Each number is 128 + 24 x the weight over its row's rms, rounded and kept within 0 to 255. Layers, rows and columns count from 0. Numbers have three digits each. The size before them is the row's rms in percent of the matrix's.

# layer 7 attention key, 64x320, rms 0.0768, rows 0-63, columns 192-255
139:100159104085132111156134122111148139137144171165121142153114136124164121147068186095158136107162139122128139110156154127113124150124138159095100113077165157088123123110131143120097112153124153
126:154089158155121153110151128156125134095106097102116118113108125132115155099199079162106113137109125136133116153111117123151105111141118105164144146188098108155129108147117115115149155107123100
097:129088131075091118083152115119117131129097156126118153134134085103105125136112140161134134147107164128129162151139102145115107111172150136156140134112113133148054145099125142124119091133166191
136:084178087116147134133128119096149120148113151156151158161128152118177121146100175105169120096173078109141141113153137134138118140140124138106098106096142165130122128116156162096104111146128162
085:134148119116136121126111158116141147134127152124125142139154124172182112071117164122143134117166122107137154115113116107134129116100109134135116127094158093131109115154139148133127110145095100
114:157124157180131122125142096174099098143126107093120109121110111163119144116170079160103115144102149121120100127106119091116130119137119101144141127190118102146145114159131129157134130103125085
097:150101130096124170136120142147145143098142116132091150089128139110105149096151140118103142138143164152080112154123133130111092131132127124162167147173090112123109156147127174113143164100151118
095:109114144140127110103155123157127115130125121092143126127087146113110132115161074144102116143085109143115133124111119124140107133147109079145133163173144141123139151152157108128131162116140125
091:130105137071128096113137159123075123128178133166108119133101128138132100171067113098132112092136140154118124116117152141102122119137133156139132142144121118088131155133142122157146137114098167
103:096196072097106128159127124128134151154170159125128199114124109112133104153116153093142151107149113107156096134161111112144142154124110129096114122073127139130155133169121137148125134140134158
104:123108116140162113124132118153113111144124163140154079147197147147140123148106136098156147133138106131144179088136131138132141136091100137080088122110163120101121145121130129139146102147111133
091:173128066118125178144143114128129118116148135115130169081165090145088164110180143131129110150122079180162116167085116121119139131126153121124158082116116115124112154126121175100136153066134091
099:125064157194102152165118142107148135121076123102110154126092149116119147098163111119093127118139097154134120106125109131141110122113073111119147120194109152145122109143116117159133143106120138
114:136148159155111116101131134182115094085107096115133123143120122133088120113160102153100133174100156142103112109103129104103167102090103125140139148149128114121125139118125074141158151089144105
090:095123148105145103114143156130129124182127112128155113131123124139129092125136121152111170152147089133130145069167108123130134089143132158115116140155155144132124121155096105132138145098125163
111:133139134095130087139113118118102123160128174141132146153135144114136117152072137097133179128126161131141137093139150155073155119114124168092122145102159118129135140104136106140107150128090175
100:154174111152154167125152120126119150079118086116101120077137127110137125103156137140061104136092149135108102104138091123104146148147158129131148112167101125132160135155112121143143159099096097
094:129139110123187114101110142145109142147181137127148140116085176122135129174115128102123118119162127137120127156117130071161125180145128073116079125127140134131120138180126134113120123120134140
099:130178139154146078104154125154102117122135128132129142120110164146175085141102161102138197132136141135143103111146133144106141141133096145124134122095167111087109127139149134129133091160105118
105:158116141141148126160089132129145151116077153150115094134117144164151111115078115122123144164134158094109140131128123180105137141126098088072101117093137138131127143102152166152130142166144108
101:161132112154176130143097114101152112115143108136155152132104143150145152078160112147123114178158124158145143135087127166116142091118097104111149120123103152129107110129155131106105096116117086
117:108153130134144087149092136175117124147165154117130130137098138129122097185077178104140154096137115137129144101148151129101133115148126158115120130136147130091137104134133147121099111098100140
095:162120114100097142153168132127113145113130085127109117101144129115135144138146156132094103192081130153141118177097114172158115117156132114107112085123144131132121139121122104090106144145102108
118:129101116156132146115153155160151142104104105086112147112115129103115177092197096129138133119117065124132121150117099117116118115156112134150166148173084113136136129121104126123116134092126111
097:117101162122116150130172094107124122126143096148100150128115130110141124121132084105116109134119123136105118109125142159116077122124188123130133123138157145134120139135108166113115140082109109
094:162104125130143136138145102113151145153117120171166122112105124068106121117166138119137084115140132128148131128108124145129124131138087106118125107101165145154116123117151109118148173144099077
118:096152130091112067161082119130119112145131147158166143148150147110105120141081171140159139140130146112106139129135144149101145128133172127088098117076196128097113117110145107143128086121125130
100:130103140115109098099128144120139172151141117176156151095097090162177114129110147135157147122163149100161167164178114130139116139136179127140139129102155101133138075090176148113118122109102139
088:133092101156134163123159133107147146099110110110098139143156115134134154065168121141121119128125104138141144169074117129162094111119137112139180138146100112166105123156133152109123168085124080
074:119128107131153132125141101109165129159174120167114185169143136144147102123126184116181138101144105125134132129122138154133083132117140159130114141095159154143109128107156175087110129152131084
109:089176128110146096139116135113104137148108167142142091129136141144149132133084165116140116097139138111128124117150159138102125127102122143105100115108179124134129126127124144162119124161079136
089:145140117106090102134160108129124124119090151170117125085141111112090109148103155153148135126111083167144139104151173156138128131100165119105120124138153138087102111154108094111184110137150158
096:132068133122184104109133114117153139166124112140166087094162134140124122111126091166110155136092098129168130145116093115118153114138167124117168168147116149190139151142134158150119134126127115
103:142093165162115146090167123102086115112135115120141069123139148150118108128154114121126149094112109104118147149171135121170122106134129093157134128164102145146131105108154115123157134133137096
103:139132121103142091162150158123156139150141113150170131138127105103145120157081140127134094138113130131108142165106132135097113133090148128113104174108161141077144130082180145156081119157136129
101:129172179136124121149126137120112168101130113134151117165123095108096065142078115103175149152102139147147159146080131138091163126139120106137151124091109146102143145119178104161149092150159151
095:136122123141123127137125108142163086151157126140157127121076149103148116152104109116130137109173091121126187100121112181116153146123129144115125124170122143168081102108136126111132127124139186
102:156104088101166134123129129120156155142101158116149094159121120140127149157123091125158140134147130145104175105115108129102118159152114137109118141099137180129106152128139129098088150147181187
095:157123129136116131153140117117131150156118118135148111104129136111139122109138116126131144185127130122159131143103127128153101124148144153129159129148108109138105143103115141171142128075120083
097:120163108129143130071098129132145149121168112127130129084132106134148130144116128097109119075117087116134120176121134163139114166133132182122114096102109121147150133098151137085104095109097098
088:116147085142154140204105087078178191135177132091112141133126092163144179117132139104117164141158146158125162144169067135117165082128096126117130144154123151122155123101110169105140138081105121
101:166146146149105124162122133156105075106157119130129112140109109132127119168138143117152131109128121158147107117147158160125176145155117117114103142118186115081109107158138121114126108117122115
100:136121135114084097104092124135174168140183114169130137104156123149115164141120137135118111123133116103106148125105117127131094112117150185136151114129111139079109175119126144093092096097160127
095:127159098123148133106151084118103088114115139113147185138123108083081098105162138126125122101125148157136106105108092121132125037149146141110154071160098143167120150140077138126121123158126131
089:112112103113112127097090112119163136144149174144121172174166087138173082110153084156136136142153146139137147132140144151131140155106105137123131141132146078138124137134110118136155095176123139
092:137105157181110135158127110142097097152141159088144098144152140146090150150170139129085105145127143123178076108129151113174144134105129134145107119143121139080101162139103125124159142156086195
092:079151116144081155101118100128111126136102193151086158118108127149152076066168104125095137123107116134183127168133120144134106136185129092179147147149133110115116115154121117124107117135147110
096:131187142103149141131114138178133109131100168138104114129111133148139157130113132133121089078136096135093128081137146121143155196078080170081129147112098129119121150163131111127088112081121133
101:128118128160132151164144150158143152098127157149124160083129147142106093134115142126165130114124128100154135122139140138125137126113166150123127133114175115082084154125207114106111114129116156
097:122133125090118139134121190100142118139171129115144132113198096113089165114138094081141128128129141116157109168099123121100141130110078138101149170105128121123118091114205143171104134148107133
096:120106110078131128103147106112141131141111181128103123127127161088140141085133158114161104113096145128137083130115127115133138145121119100099140172114098146142137156123133121159077147143142114
097:099136137114092126130169150125162098155131130109113151136128152122129146148108186096138183152154088166158162109102153117155140140076116120105120105123154167139104133145112118130126141140151144
098:158095168165126125108119136175100077129130112135137110120115152144131171099116115127130134134159159098117027098107155099099160141126147128115113121146109144099148127170106114120153165075147120
090:123137088102154125134129150125103124092167162136141039149154130136109082145129138124136115146134113163102136118133147109139096101179151132136111115131136100156132157143122147138132121112136157
090:053154100111139108131139141139142120162131090130143088133138086111122135141155080145105160113143160150104184081136157098141110138101123139118108143129145094153152119118132152107144107134149113
093:104135121099114135129126119154127112107092149104161109174189094136099202080115121111131148098132081102109129127128116162118118152125162134113131140096092143160136127107094138135103118141115108
101:132150133155120126140126132163096124143138116097114087157079130146144106164096119129145139097131158141127109130117102130120114102127119094173125163145131125134146145129134149135103105126102074
095:111151155110143129121091166114114089125137120165164146142138188158064125173126159134120138170097107137130148116080143135124093093151117122093130092113137112113141142187110108117115113143131179
097:100081146125135149133138087111118098125112132122094116116087157129135150141144120148144155153089131131113139164103102159151128132188156109073111171136092154089126139093143134119191141148124103
097:137130129130135118143141115172106111121176136164122087149114108137139124153091120145140152139137120120128149142136144132146145113116143100142093118149168112151122121157122152152170124135098111
092:142151070129093101181134074154144095129125102138125100124113115122117125131112128113173122087102130128152117101120122086133110121119142143072108129155109114153137137157155106152105156159144102
096:126136109128134169172137157091121091109133107139122133166157134128125165136128147155145152105170113120104160118129152133075080094116182126150092118096134121140099123097050137076105135141097162
090:141148137143131123141137131103166082145127162145116067126149132086108157156111127115138125161120088134126152117128117101143123122106128146094097158129145138113141137133152103131144129149114132
098:106156160152120133111094159109132132132129124105147157076164175133150148121109119119145126173141164132095143118117119137114136158111085128127167149110125142130109098117117134125132122077158128